Weights of a small GPT-style language model, trained from scratch on English Wikipedia: 822M tokens, 4291 steps.
Each number is 500 + 40 x the weight over its row's rms, rounded and kept within 0 to 999. Layers, rows and columns count from 0. Numbers have three digits each. The size before them is the row's rms in percent of the matrix's.

# k: layer 2 attention key, 512x512, rms 0.0421, rows 403-455, columns 128-255
# q: layer 2 attention query, 512x512, rms 0.0406, rows 404-455, columns 128-255
k403 064:508557527503504560527530508450470424480573446522492528498551501461543560453459548511432532508471554424477575494503539484539541569500474563508487520555459488504523522545490450494526455491485467447559454577506514555479435427438564516522563548509528574500551522472439543533540519437450482480478566497462483525435454542564554456495490505519471577525512498410509483500499495462535557505463
q404 063:482547619456518502548576504460505483464537593559535417426448483503516546500567537538553545470507527460575509507545434524502587480499512530482557610496495483507472523608505526517492541471515466505549492485494463489407493511473513500486481488479444550484483446458552556514451486547484553543473499445523517484488530473498513486391572522477497458482473463490494548573425470539519516431578
k404 061:500470527492489442485546525596519515474464511514449512519506537477491481522505494508535476503478531534475476554507495501530461527546496596545518519550479535485497516547406410418506491544484528441544501556486520528506480527443549450485531484467491508480488515528468487480549502459467525507506489505423458502553512551508460397535534528561555488623501553510494493457559568513536506459485
q405 069:525502514487556520446470514467509460408502540499480492488408622456459445483490541508454498509539486520548495490480574519440464493423515438499509554466513523569510442485519473525460507485475539516503492462481506567508493433553515581517484553502487442483469518533512490500486485514492566483515502507548536518462512433474501510492457505479479582558561528497514450524509490499495437542510
k405 065:497404461552541445456423557563439508502486544502479537574391463532506431488440509493528427525452482505526477515492477512488499513451506490529524475485520520528460475399520522494524511488517518511441565464449424429497541495574523539486462502467477451498435579537445551551560490518509507521586488512513584547493510521488427511495520516503527448530521531485545533513517455490500489539508
q406 070:480519437552526472450445522520466481475492391529514503535532501481489458532489505505543577509496530426480437446482386504573561527512497485547505480575505470472511486414503515535456543421464477452457496478519503467511494517439546556449441564510548537499480464491568582499444502477490456494560536512551492521484494457457453526502496501540476479497523528439435548488568463512429438477433
k406 062:502494372494510554580433564505529472550440480497494541429505543517394497472547434468539497462476480496441494505504496546492540508490467440483454514445480482555532434504472447508494488499420451526508531509530555588512609508499550508542477530458507463506455468477532520468535540520490460426470466566494524384491483491496460492596497469493516524461419459454521498454467553560538499489493
q407 070:490444486438569483502474522554500481442492491512428515475433582521430445488494557458505514493497510615454474539593492549496453498547508486492531510489490481508524534493491504479492429470540449532470482501500508579473548459450578538523440506557478498484485517539521493497587502505527534452453520561575539475497472497503451538564507536511427607533511560508452467522464479482505475469469
k407 068:484420534523476552535402550530458504537486602508460488513520423538488442471435549482471483513488463535526464479504498493443462471444560462515602522460560484521474492480508641472527535469432511536527508403494414400538511443519499507436429471492450522480468563468503494511468488560523550497549428522578538544561506527456518548528549538468497541440478496478522542426528483508537551516510
q408 068:464524516517472522472484485550533565462512512620466529524534509456489499493491454584535555620464461502609547490513442481516552505521528546484492527545475482476520562474539593464528535480570488489485558597469431564508497500494550515509480542538486458513433491500487497495508468484472442432495492439521547464469492517515519527483494527497514572441540509513438501532496522498511501481615
k408 070:468500520411467516511637530467491497543464499526538512500524528514512536507491520524433487498505494525490486512536423450506483524493537519471494502503505492467506518558528465473500528494459477509544535538541484489502498599431487462490536467573478497444552513469479524525463470501491427490515509442499405441447474507534558427470456420554518460536484578505482535519441458596501467409498
q409 075:515437453545467539538499580467543469467498465528504472487448485572509520513467536512499468466577462506461436524519488504544515462537585477553601533539541471495498488477526496439451498560498526455564535512473497474507446472499550535460485563499523547488512511510479542530413489505501482478486469479478527454491505552543494512491512513553517548510561444539477489461574524485574528475490
k409 067:453478465505533453457480554538477572478533546503478514499496443468558411497477529470524507533509412470571464530504472536600502519473511510469495492412528475534499490492489546521517497489499499528507543436472463438552465429460468522517443489521424511499391559466495528497585529519547565542561453522519582507533509404508506527541442461490508507494563488464509473502462540488538452535527
q410 065:532540506530517494535485521509544417539484464529471482460521483460544611521496470532494427406493485451498518453457483501444484535488509517516570551483534519519522472498500449587536531529408451469563507477486453507542453485485496489477579471481456534495501520555516507509500543528530560576451526487503485539508459477530492541498500539502508495455572517504481533486434492469585530506503
k410 070:492543463529507440493430437490531577433552482512458484463503449523520449536484404451464547453546490450499505450486531587486514481524519455540470535498420543453559481503513544536510508476565508514497478402471531483520520542579499453563448533488542525441538583568505540447460570415583563549559438463490494507494507467469467557485508549550516515496587488513498445503491530516531487538486
q411 076:549529500500504388526574488548536478466491522554514540505515469462496527497540474523508420458501481507438562493486464518516505381529554597534498579490444498459480536499499442473520512465450511496527485530452534475519522504522511517485512417442411530523507536475480424541490457511444547526548544477405472477532414542496529466509512557486508480512522461496510529496461546493543572480441
k411 076:562532548414486515505560478451474473422531491568500513450503509489530490449439476461484564542543476491512506547522444420546484502502483537511497436487511543498542458546429477444476554543482483444533494510512505520526455469536481523519544524552477515485576483530519446525474525576454469475514472458440383463444473428522570522549503514523515528516484489475510456459488503491556429491448
q412 087:410537521486457553544570551479520433476511417538553461544555397470456513532485545553399521518564503531540439509456473449517504476455493505445503474564508473501532493557474453515525533537495512507502488581551507484511486547468526454505531502490497517503544507543480534546467496543476482531459523451514458485459533544549468480509471576517542427531484466511468519506600457517518541556454
k412 075:460523556472533468511599475455507505444527432526522504452538468411597564522528506500408487513489576477492557489475453421528563507521437575489539497574495528444471589547460477434500512604450471510486483612456551470497515540468441425521544517515499623520574433498432492535510485472429460543536553431411426531508525537537512486518472587473466455541472488488463495466510505519520489477498
q413 075:488491490502478435411453510491512483511536533461598512511558469541517495497492503513556547441492499436563463446497483556456436510521528536486489582544450496509477509416502544508481468481494502517509517493519536488477585482536494564552470502446495436475430548510488499527489469451593482518500552500508557562480513516552437580508474512540472491441520421525437526544497531530513487491459
k413 073:507448455494502506492460524458540497454528466522480505500447536555577489525527450463472486492500467477616510484485468460531510496427574495512472510449462520474547517483498546531496498507531477450502512508501489560503502393463513504497494516521488492550482509447436495534530535506522554447528449529491532498523462468503498470539498552539405557467608533504507474548481503488538480522551
q414 078:437428456558488457522440492509520532598468565501566467477501468460466443516498503500545538477505493461496466471520571491532421522562543405430508525505421495544530439434450499472534520531573502519453491484497531449492557451527538512504500484466487415528465547395468476469550523523541470509492478551486517453545580507465496459534503491515513451495480444548504459525572472532477497458511
k414 072:483460574450494543503510528446477453511501539477497478512527471511476558561489493538459449550537503549511492477520501519468576500440584521458557470461564430490515548454518612451481514544420514493426512529458470553463520495480436464431495433545516475536449487542557517527451442516468507501477465460557517463505503495557472475495481500480430544453524438502510496542475525483560551542448
q415 092:479493482509490510539487544495485444449566458521471435442535434514517482512391545451515495546468503546485424515456480486515464402559489513542513473546500500428464494483524517442537506542494477498520557520541437493502472563500538496515531433559535458530455493484460506554488592495531445525614564468501437548498522547471478511482481508536536501539411485517522494468575498518509485495420
k415 066:431543462519472548492454526566496511531503551506515490512496512536474453520480493546565526470531526575541490521530542537579492508493543508453518512498477434579468502454474534471533545521498489585426470464516510551502513479491525538483447445413475525556512520546553430474510484530513486453463568481544588490510429507476525516570480484511501557542485493612547534486499474492570545467511
q416 056:531472511495479522442539551613455507538480487602507451551511465576463489489602484509552477495451506564449560555505489522555455509475470512463526427544459535498532522551466484530522433518476527497476543481467532531479453510546446463505446490471482445473551493488522456506478473512438500531453543523521520480571556507490526502533536483506477440583500486512482487595498552529482551427484
k416 049:548568511485544491500517537493403500442490537465478480462539498488482523496455455498528444464469440511435546497469432453445415524551445479566469497454462481477540457463515471514566532494510455535474441511622561494454475517504541496520558513514459500548522477500503528483487528451470525416486524500503477532502500516509494440500447533490431558542453569480544453512468424537515486458541
q417 053:450541499539484465492498501500418585536502526556549558501562509568561500528491473481549460574477535516499484536554496485487519478552468500490402439483544583486511559526480496512467446578503500466492442445507505514510444492493520529567514482500552522500531485453513565539528552489504555560423492575463550455546548584530525519548503473505558526479553535455527365538512452491570540501558
k417 051:493477504472630505538552563486584442552480472503478515485563492510459496488549492553456544457493507555531497534529458501549520524545593429508506490504464543554427597537520494570530488479537500518572464545551459548531535464434509451480484505561510452498579489466536466505510465528508443532477520474487456547442462502498521446423525558485449472426483471501522495521536455532453538453538
q418 056:523497493502499540522541559470601487491449562527465501485518505514458475497559513445525489500566516484458548495526525446492577517538465460474409500503432435488478506492567451570555526454432578469494489488497513535480499527563525541515490553477423475505514598515481430466532479443516463527492506482484573455461511487489520462534484546451525504480556483560425472518555469489517535483525
k418 049:448477464517510473439500445488504508484489522519501538491492408486475460520491487552514576505565454487464527506547536481510503513589504468538481461541456479482459482463559478531464535535504458478481486485476525508453514472473482445462532460527591461481512471568553538540459573449469525495483509516515473454542495471491514509476461474455481458503574564474460404480506509558534470484503
q419 057:481448460542479401469483502429552510475486504546489488541547493475500521543524530457520515494483516519669537405525488583556530503535533498544484471378546512475508516528498502454517480524503499503548519560467455476440449503481431546513481474468506513450419579521538395493490526564416485500518494529457500524542517480486507494565480465519503517530442540501459537561505550468506483471491
k419 048:485509525549460534490496493494473507530461503587498497540534448502485549511484608551510518581508459560560504484429482464508507511515444578495527542508480509446481565472488546499442454428501570422454579541536544455545557589463483563471513492529456501484521515456470551499480448425522522567465432488505501502493539521452454494585459521542493506484502530432535588502547440437580504461512
q420 055:546563501480499541479450469542472508533528646518496457447507470458392535514489550509608526544462489495539529414543456532502441534511514462488528498552496510467487504436469536521495432480546482452540494471516561510486556486481520523513484575440485520477538538553492519500561454422522490446484469512559505504522537553516541457437470484528435507459504525400544457542549479497516571417479
k420 053:546590539493492483466501517452526506498537489517474526527478451562500464428542430466488552478505457562550474530533462503495519478567505452560493465438530483502434529579535491493390491518550525568495454525555482456557459487496453501458433489527544486492484454468523438431488494532522485488503461478422495477457419449490454518503563499481533472524530511502483520465537493530521486541550
q421 056:541478446512501502537491551509518510568584566503546472543467472479500480553515492542543472500492543538454538433489528473486478530531526476520555541457535518487457541482443516464493488521470490494496579464482532383494460513489554493509497478432492521522478499443513511487484470473562480522482517494541487504513463534507533459513473526544501491464529468452451456502576520419483542540489
k421 052:474485496504503471544496526508470541466445513458449520542492481438525469529493502480416519563527503461575499516561497434487513550501517503516489472456565489506448476576550518501520530476509411552515535478456452491512477494444440515443430555510489471513450492466528508536444509462504542486502528520418477447542528460522501561440475435457496492569442513503458518467516494569479469493544
q422 056:467476499496548457521456513523456538434539542514483439509556458501481549500585491437569491530537506523526485497469479454581479532459473496446554475482496490455498541529437540486565502412468519533540552448505450519466505500437509576560476545515521460490490550527472501517563492579435521438469434478528454505560511498499507453515435480569428551435498511511498443470477480513634484450494
k422 055:545481483510486546476512498486538495442532488467474493523483465534477532500551520449522582549493498582497501485505460440552482497510493517547447585460442484471510492438532518546547514502532505451525483559464507552482476487486478473505468511491431469530442507554484501535517567506543498506475530475427501466479531453496488509567545462514609498634478525510474461550541519510544464578501
q423 059:471478517487475444519542501503519491568467509478468476535537586564509528575474508506483440498542510513539433524475451522500533472482557539479476499507517478466517517550518504522507576473533484572587523514534444555500535501467454494509515498503576551547464505454480474500538555498509460500479519479472466561487528525523482469578494413500505529521509572545472508506449508556531527489522
k423 054:461517493573453492538495474572484425444535553531478416460472454467488522555542435501528578439496529486448554485501493521512519461464462537514501505489503462452504557552515570562491501498560459448466468488496500542587492537526480537441505497490431437533475448572502510549489532401529448536446481465530508422529430538465455452521470533482516452556490454508575451520492531487452479490495
q424 061:457508499513504455497518513449443459507497510450465559484495547515505454495536495519482542417485471532481487523464523520516524449490534552546520509502567528489455516528505530430545546540485394536493512558459482556479449529454475559453482508463571486539436505492565501442480585535505521569514519546474519506514430521488447542577529525485490499449554494557402483496465501496529491477489
k424 051:542532489517480537529519508442456440495550526511504433497437394497522514552481456526428475477519517461484489515511428520518486516535410492468519488520483418494516526498473500534495560503487495518478406539500553500447437519493534468501615540540481493492467495549426550479498508493467474436596517571442458499465511462452502478516504504523500532507412524535490476530525513492578523505518
q425 058:526490547475515451459506495513467498568461451520503508517425507559485461475533510513436527444548484579499506481515537506540517439471524463427516551512495561506430474485501454523498547475529489505473491602496487473522572490520441503465521587514481507471485511436534467503544579491527473498485552487524532512505398477558495563477500493504558488503479472497519517547477445487470487476482
k425 055:526552538494478538521498513604483488539533517449592500450465529513464579515550526511524427507543565465423511458552478516443418516450495499480554548539447476490520494482527444534511508516563478436491460499530471486493492520496557496462487481532475500510513456489536459465441467497504565480519526400474442502437483520449472455507531547530501556510496447518492530478539569512580544501502
q426 058:524503507524508491527506498525519462488448454524514526525511529510495546565486501485489542478570509491414516600437511487522507505477540479501503517443460538419487507495523451586526557482505461500484453488522478492474482520478478504575402431510529558586470458458527452524491518486536515528503508512496504540398537459448538531580474499410532480478510474526374524487492521477416485536452
k426 056:483469594466557510545488519560478458469552507514503511489525495507540446566473530441502531503559524481507517466477564461484504474554426506505541497477413473550541503462474533492541552505620538509484480458450541527520469591545507507461513478501465468525516482519449541507504472474511394542497486493418553493478528455518513460534526564453531471466464426522469508527593597481493517539418
q427 062:454514555470424492486426482491514534458483453567502434458526561482516489483467519533530531536453564384555492463499463472449474554481541541519500476439452457526521472540607475550538484508452485520470501463523515573567535524484574478571443566540467489460416540538517625542542420481538543462494477478518492512505479502532460509519577505486498554510531452522512489490435491550505478456570
k427 052:525461489465455512438496481481512517513490464467502493452464455508461518542451505454448476575512526551496506506476471484470473463508543446504442562462480437502436472467481510488493462503527528583473515530509509486505533444555539560445490456476517459520529506447515510512504513537472472482427529452505479450517480477495454554457542444542565415565457455451573547452518474503498481493467
q428 056:461543506511474517476509508455527512459575511469484440452508491476484514506519496449513537560497438469561447512433528455525497525485542466509531571452535532504508518510527537521561519515387553447473512528570453512552557441498507507452476536549551499536530490457554480548478532522491517443519452513480503537488473487494429485462467518476559424518498536543503459535512468439515513483517
k428 061:570604544590490499519530566467494499515425464560508496452418464506519541466584482584440556478550494542479534523466479542523535537496547506561503538478462487517499468589584420509387515517537518554517515535492464469504438519464484467468495532552466480524620502511520536505474549479502501484468544416569491501479467457510534483504475544481497538508615572429450443510517559547462492457490
q429 063:512487551561519472550514474530482494542559547534469419523545457452527485478537549573512461494488575449603437400567533487476476425486561558512472523514511498476482533575495507472508458499586529475519567522522482488466516505507517429484492502534488519468475519485527525505484478501490505468486494456465449481503501477572466484545585465490568486493510489527504472434557468513551581458519
k429 056:454471531487457491491566518473511447562468556516535546563518558568507475466484469509422524524465475505485497514532403482476526469503527478459507455561507477486477523562543475529483472520473477543478499536475482418447486488497529412497523443545498498511482542488461544486555585443474462456522505539530443507532534454533544505478483508550441478514497518458489533456472434461580431442488
q430 066:471467541478535482440452535537524478490463504496496521508466490485499429544477487545558603451515500427498544507532414545438501499514436509485522538458525468533493500549517489488516542463462513464585505513522455522520478518458474492447480471468480537558507517572579529541482461484523428499565564528472524525561408496480467469554527514486548472450428485518449537534407460491527518467494
k430 062:517541488494579549514432471538602530453521480503514502503469530567442547506519529540468469414476472529392520504457517505483531544534556533534463534524450504492544470490460469556508517552514467488501452468525550547483480458510510557565559522483468511508494497489517507492556492556527422510470510476508467432495449540497523578578529460439508610472510464520514460474538492476544486541472
q431 061:536498402537429496424495553475508468512573449537577495530496496613453501439492473509502440438496408537458409388482561522539516505519508458500503482499608568513530479447501509488527536510469483509423538492528460390522523520504506483454514484500507474573501478551521543497536544484538468473492466499503490479466450456503454502501461449393464500532443510551535501528471543457536528568422
k431 054:481501473525501529519508406490545493514491514483453466455523474490497445469572498498475574435488549545507485485566554495425571491531522510479454526503455482512522519499450504459450469523454477534500510497523596521500470489533567457504455527487506509467521508522458465464564487508479497497495551566570500579502541452542430517519496513529491510448484472507496397464440527486498440468536
q432 067:481542532608462510551489459418448458531516486529489514567529465469459555472510488556508530482483515427557437504466485524515441501517542558535496451560499515452493568468490470480523487564517437509490508601524472535437518503481529462547467587503497466438513596451491428583482531486557545524514520452418546471452533557472450522489452475575542434495483493469426476529554489527566549523563
k432 057:489519560437440507513573555448495533507502474500502511530551490477501558541494500503485485556466541467575513496523470415589461484503474551459486486507499491481516594489542421501478483494495481498471424602555508570501509487470559499510501502486559559508499460514478547536484482461428501446441636449476491508508508519568575489452525517502461532560463578495481433500446405525519543490525
q433 062:511466474497486479571473497548490474502547515516554492587522551486508496506447495486545507508474453517536481542457466568517414530476512522553513468529527550555568490526549479476520499543476480444549469554462502493475432564496472453559497549464375467557481604420501527547524534503525498508588496426432479523518494528495492506525472520538519510526546472461488511480480479478524445527520
k433 061:463503517487487475469548510458472488542518487507514475562507451476484488436573488546516510502528529492462502560561506456535488450507548559558515498528498508556477493508490449508502394486525502430546430552478434489545440471446527460466551481531462517525572474559542480470517473429511526405519544510476434522476600502560535440481484485491446511454474540518495492428399376488559467485484
q434 072:481498511481479476477557508420574561449449532495491521539484529460576465491463490552493519484482530484592507498466551463454564493472493520532466512538518523547497535538522511567491477582426463529589493559466509547525488446511523556533520503537471511499536468498466466578516478433480554560473492448497488531543497541514512501465554509569525524476492559440483432472444474457619495530507
k434 061:522528599477452531480508446494489494468602433522566523534440520564483469504456477524532541534442498476473518505513501393583532530567521515499474504490501519436520526519469482420523520448518445435476472563557505512462516473493471569478546481494523552556542472550457451529422488548526513489427583412414395466475541507573533470545483552489537444587526532502489513450528513501509478521447
q435 071:473477403560427481507507567427483489505513529499498483515542452502483547514486515478443520567486489550433477543450544497539498534470534438552457481507504559489477429483439549491499477554504498459460535502535481369564427489526458555521461457521521508483507502474484438506510511510471515486561481448431458501398518494522467474472530517503500445494434409495478500541559473484500584553488
k435 055:499552495465561577482481493471503536525528492459487452511479483436477513485455502477509533503557566488553554504472504449473553460496540526509495517507420444464463530510502496496554454463551536518449476570494502560481521577502497491508468553480546549606546447448525547533539514539546534485529549515549498521464507480550457529471569485488526467527537471569427494515500534523495541541547
q436 076:437527547527406526545507487511514503479563520575528444573520439509517517452502538515496498512508511442458482523544513451523503490541564499578543601516468586539462545515499546489487514520542486500436507560562501491539488489520541473506515560550504548523482511445447475576553445538560585449495520488489477502536540508502519486495513500518583535503535442548477426509485484478554472503529
k436 058:502524578517534475505549518443454471490488528477512476520475512502481454497447520520481496476442540518510540514456423449548517433439528497487513480529519523504483553500530498485500520515502494502500444595533488596462435515463486550500523473608453549521540532528484551483532528474519463518487548443529610570514444490579578512464506491459485523412560586499454465565502446478505444537509
q437 067:507546566542508494547481463528474547444466557560500488453511503457525474488533479503621513478493538494450517423589499469474410516509475612453468508461492477523562476422524431509461495483596478468479488506518550527448582508484461507553522492447490460529401553547464504493470456496509539464500507449513522498448555497438518550480520470507516602462553516544556492548535499459486500459567
k437 055:466490482455494543432543539447556541531516481541443580532539503527514497483519581488440484468468461511512523474484474548570473494441495487597562473438507568501468520539525498535606466533530506520467533502532419473508524446437499464464465483543481494511473501463459548478500502487527511422452513503523556524512501557529563476470478446463451538578541528520505494559460573493542502484496
q438 068:513502514497541545409435448529511506469481521480488491445474521515511490483518526566590469474483541496494543476559496482535498486534509484575505537466526448540491509408528545533530549490490537507453513366508523481457495500465519495548538543443469512480410476493601515430474502466550460463464475481513528468452470449487521532518520509556566512505516553485548530593498456507466531487474
k438 056:578521437539409509559518555560529447523568488478473532449481491573439484497592505510436429543487433555465552491470562468469510423515459468520419562489528459533495492523482514512498401488458530542486502410507476365463516474562540499501523500451491452444508520516439533488507458409458467475586421568539490575479501456507509498484498485452489405420431466569523439541467481485546478487499
q439 069:544494480489524536475495488547550494441525524479501505462483577432501586532557543515589514421523471519548475509443499526528543493514489516508508446486426465476492526539524434480489468519483524496514443509492556557463420502440465434489550471462548474518507494491572542433469496472535452446418504439509570518486529538572440480457534497468519483558539515455481538508479536525496494554473
k439 060:497500476502443512567411469500539501442468499569470563523520457475548490559530511470448492496479488468419496455504517470510498484563429513508563489479436556485557509491530437473528410527504472457567491475490489509586483519501508537493503483506460508455441474475432478530516437530448468521502532479460468538508486543486489456563526472598524450519507484516472513548517459553548529467448
q440 075:441528532557513493551507484498445451496487455503517520562520487434556502425519538463496541547499533573487503559553523493563477436533578581566528497528549531563457477429515479478490533516507537470534544514547506452521528503494555464543476482563499525536495561483541385531436495517534464496550517512540471478520535453455493494522505496499532572489515490547488530453515477506456496466511
k440 059:552572551590566487499506496453465392517533509543500440447520489561508516492505581462529489407504539572501497495455543526429434524504527465500534509553533474507463510489489526550510461435532500556491495491497478514516467508481495538520485533498525492505516545466559586498470496450553498503543506518440511556470488472519516557527472522482467519383523466593519504525492454573469505492490
q441 078:495486416532590528445477470509530501452434548489499494551472528490487479477541500472537539539536471423452538466523497514504545552457453468446474458472508433558539476503561522515515486481567544498493424523463546545508538456500444494462524492438485495481523467570493582436522461438507528518499501483469433419505474529487549528510513529474412453491454618478550491470451536440439446477454
k441 063:546424435502516521554415541468529540485518461519466563454469556534471475518478535524551382453506488490506468525504458474446554549570539485456492536469555490535487465495458480498494472443593482484525534505469535497509532510514501449540555561539505453505420486500419487466448473563503511581497432543463555445520444506433468484471519517505525466477555432539439511568469488509504560466600
q442 086:597446564492535465435429485485519521485457573446509533490429507526437428512528490545531478508459526527483510495550525515508446532484505520440486508493484464564496475484563523579484464498527507512486520432454496488493556479509466577559393479424485428535470441505435528468562466490481484518500462531470514551510488510469479473489564474523412473550562540477521520474438517472481389444478
k442 057:502440438549456467476447492571566481556482554498474532495451482536486463504470504453555511476516472544551496526539532513486516408492540500603452486422551550514529400463470525500546540473554553510484512458460550457450513464486489474539496502484461528470472532464471425471494520564506578427503452537495620454545477513503449463511517527477493485505521489544592518568559608448449517480520
q443 064:485528585463453480475540563417521500460504533486479474547582505548552452449498485583426494511434471491473463511526518456516510543476500564495417514494509511551500530521517521525477470432406480571520496503478530470476462533597540479514513501509525483535571589528514553549488518461508526485486451473511533592532435483532463453496473557512450517508514471513480510442427555480540502542494
k443 069:481449473586503439460498480525475449453559449475494484510438519516550480452448474490493509454541491486540490476492469419467446467550471484511515491452458486507550527479494561548506482468556490499474478539499498520451492472492511501535500598430531488542509464519458485492483540444565513472538492511400510480472476499421535481519516577447509525557534529436477511447569518498508490541538
q444 115:448535457495473513557604504470476488494522453523510477464581455421536523531446516519432449541497533542495475524460458408569562498487536529527529407533492507454504506533523499449482493557494494489521531599557427429512477535480516507466501494555526548499543469483467472504435493508454445547480507471490471503455530550542477419539494564526499470498436472429455497473581477534546572529474
k444 067:566516381514493463464500548529533529511526492454542524435488461488497483443575475524536495489427467484487485541479474537471470510550535480512476466535428514515536421539494556436512473509480446537529466524495512554515548541484535519481453522518491443472589485528498473428524514457456519540553498513491497440472485497488457492422533476490538472545523514517504547416520508514477514438489
q445 088:475488522494525509521495454501475548509492515481493451596524545488531453471494474446531540478454456425531563480576496467442501570477490497466442527456504507541615481487489551557490460509508487495463480480459502584518491464595479508464513534521484482478452524498529554482557489510476546517514458544538511453530450478458538513485507440490509545435578515493505491497454519490521505454560
k445 060:536440531478516420511522479504518460548495553494440397474507484580478533558472549541461481515552608512478549460525444535517557491460471481550454518541513463454486471536535499494460484460539504521473473547523435496481470531417458417469402445527576570497521543513483446507469486561471465497438535456510513492495454511522521476506470515487475444552472535492501495546502512546576479476423
q446 080:486549526540507498543506556498436482428522522435413492578504563474533469446497453550473501407520523509527456520600480502496455481531454534536485553504495473443466538453523453490486503472417527531549539465482505544481488523480449550477474532526462576529490543506498558486516481486517493504547557485450467515533438482529501554496484450551509556535501472531577476502490569520530459563488
k446 082:439507539487476524462583501505466524520488514507497491513503470484471480490427523509444558565517468469506513500505466576566509528486560520515496482484503483509445539495476490440621594543459497536490560560460430449504452455495515526472500438502536551461515525497490488525530540575518550539580507517534504608498525489498607460479404466464539536533483581494527493442525479475565537496506
q447 078:478463484528522565474512486480513511533537471456550465502570540484470485469460490505448548510459574476445512388478458491492524572520484478527562476509449415489518511526535519458536545442541476465475495516503524444567490520469496526481434469463495519511448491475528479526643455497491448481480462515483474477516492452571497504525509521435435473503482509467501550476493497495522416480465
k447 071:501492494489465534552529500532543481422548497464568521511553561453524506498504488524486484437501469497556493541512506434433503484538520493446524527527490559461518397553450534478563522489488491465571531489530510527478531556536389499548513546533525387441502479495432442479485438545456465449524573572526525449464560541477534482553417444454531523470504553498454459445510441524494442490487
q448 123:509432445472462542514553502464520525537419508444389522472516561527571422446513540563524469558473439510537528487571504531487526476458543449490519483429524458496526533530430476525522510506505510500466478521540579561583505507468539469500536475551398506450429411500465541562575558541517463440498473485492498410489521487489475500398510513493495458496455501475558562487471472572517430484555
k448 128:520421421482451512518538519489558502552407491484399539503522566535579432422499521561502494536473431496512530497562513537484531461474540438506510482414508450481542528522436517547530485517494514510476506530528568551573498498491508454469496509543395472454420413486460489568564528516486477438472459462492503436465493507474478532414558527521487448521493526472558560462460471593516404501552
q449 126:491493488434457515529490514495492487537506525510450513491487483558487534506484537514475571494554539505511547495474437524518501481483504492506446461570525519537527515585545546522469470561541514498510493544460541493473533508543497436559479490556469543476408521501460542535537449457539521536460439484477550580471525483431433458448470534495505514490526540456539483579571451489485469507519
k449 128:502530507440488497523511485487490504552499506516510503498492457527494518491495489562468542506530520494509520509457459490514534490491470497508457462521485496510532515590530498525502463556522499497520513574463527518480549488537519444528483459511512511505497508548436541514552507462517485577499505520455488559509517508443405436506490538500519492472518509443481473570599467500469453523499
q450 124:490505513530493457486488505529504566565524524521489500508499514475541454501485478520545468514451468496605530489525514540579411473525506563513524484543436530583489537473505593534559485526469495504497560465468525477496517494476473527530492461475504479605516553425520561460568488520524566443431495501457514580596567446534494529548574453449393423514507455493495531495490471466522438519573
k450 129:468525527530496491497500490488482568552521503508487515487503509447535484478488444487504481534444473468563537451526532492563419517519518538479537454537420515556519548465501589579572484518436483497523564416483540455509545472477480485526490472486486479578546501432541546425582523497493531482453537512451529581564590450523492486544530432442471440510514464501487513499503495508557452556550
q451 125:484509474539459484510513531453453466502529531415564526464432550466527461480531538505438483533497488515482447511408553492400513460509511441573464457473448452511540468446502473385471491636539522487420506563504508561471464490442468487456552460433510481508516533536503444521519466402492526533474511528487509498560499399543488493472573495594447514568506453556468565560485571551540501502493
k451 124:475514501524468504510541514472448510519545506415544511448430557464525467490539537523452513535483496535491416536399514537411504452503523429560479463471449493562546506463544484395505495646538531491425513541483495513491440492454465451447547507441507499550515512545514461524499455430505501520467488494522536561550501410559510537451562494578440512562547403548449562532468567552535514521478
q452 126:476473573551515506554541519453490435563514575479535460545400493461524446551539507511384464507550494477465515477604521482569458510603477524518549573466490489455468465413486544427464549507518457455503467494453514491507539491512479525518422514484487429482529500524542484524460468569506522529463497536531517464471488525517469508464509501440506474460452457487497477417587489435599540426509
k452 128:502505603511543523558579494447531440528493540473555472555438496460517442538488500536404443525540510451439511497604484462571477521580476530500519534417521493458439492416466525438481561497520494468490448551465537503532546474518514534538479468498489447450556500540547473495457441552477508538446553508544477459523500552504468483514498487457512437495436483470495442405576533451584512447475
q453 127:462470497522468502548530520483491546470551468468513580557489532542431496539495475591509491491512470495488526451532543535493506526560486500490477472465501579468544498527563557495488454524516458511455465525518541483513516483418495474435421453453572499470469555491495584537581548517551420423514473513564578409474527424513562509486440497547576517503424469526459501568553458487445512573482
k453 136:486452521512483526564547495475505596482550486477511597543473544553427520541509495590482516504484529476464518506505543523498486543553496502505490468469503562450556500562519541507499462491526457537485466526483522484500501500425489420435457485485551512464476550479476556537567521516532420466514499479526552398439520430518533501493441463541573493538429449534495487541549473526451497553475
q454 115:488506489443446494521524518464398517508535449514525457477571511536525565514474546558528516460486511461476420507441525480566552469552467582517464401473475493463532486505456570519479532498421477426500530450549490422457483447535501445430507524407511525486448553486492563488487447497495519514546498463515473491589522533536549460464519485533562468519480474544511492453487459512573523491495
k454 123:539508494447459501540518511453402495504571486517514446491580502571520570532465543524483493489491479437482417515471501503558528495564484582559468398448506494459481522546500542498475569517418496472499523456556492397462464461495498439438484515442484528488446541488473565484524408491462535486565482448564471533534516528509570435477488492516543475547496490522543523462459462537569497523497
q455 128:478563559524503496497484451524508498473474516524505545536510473502511492544514499501448499508461469489426529556459497478544455501473531470524526504583460439571479439515517507493495591472506581482495487482500408450541513522544522466485476526473506464484432512495513500481504402463497552608500489465508476432462528464428520458518469431424555500520513531496494466532457507450437445501463
k455 125:456551544505510519507503439557502491477526481493513539510510489501518483577496501511492494518462464480429529564462470490546474540481497468540537484557422484592483446497511485501494617446474566474526496476469459465541490518516511488471470515448494463457480516517564490490486444445503546621520521459493468438463469459443471446511434427417537495525460532500471475553490524424440493503498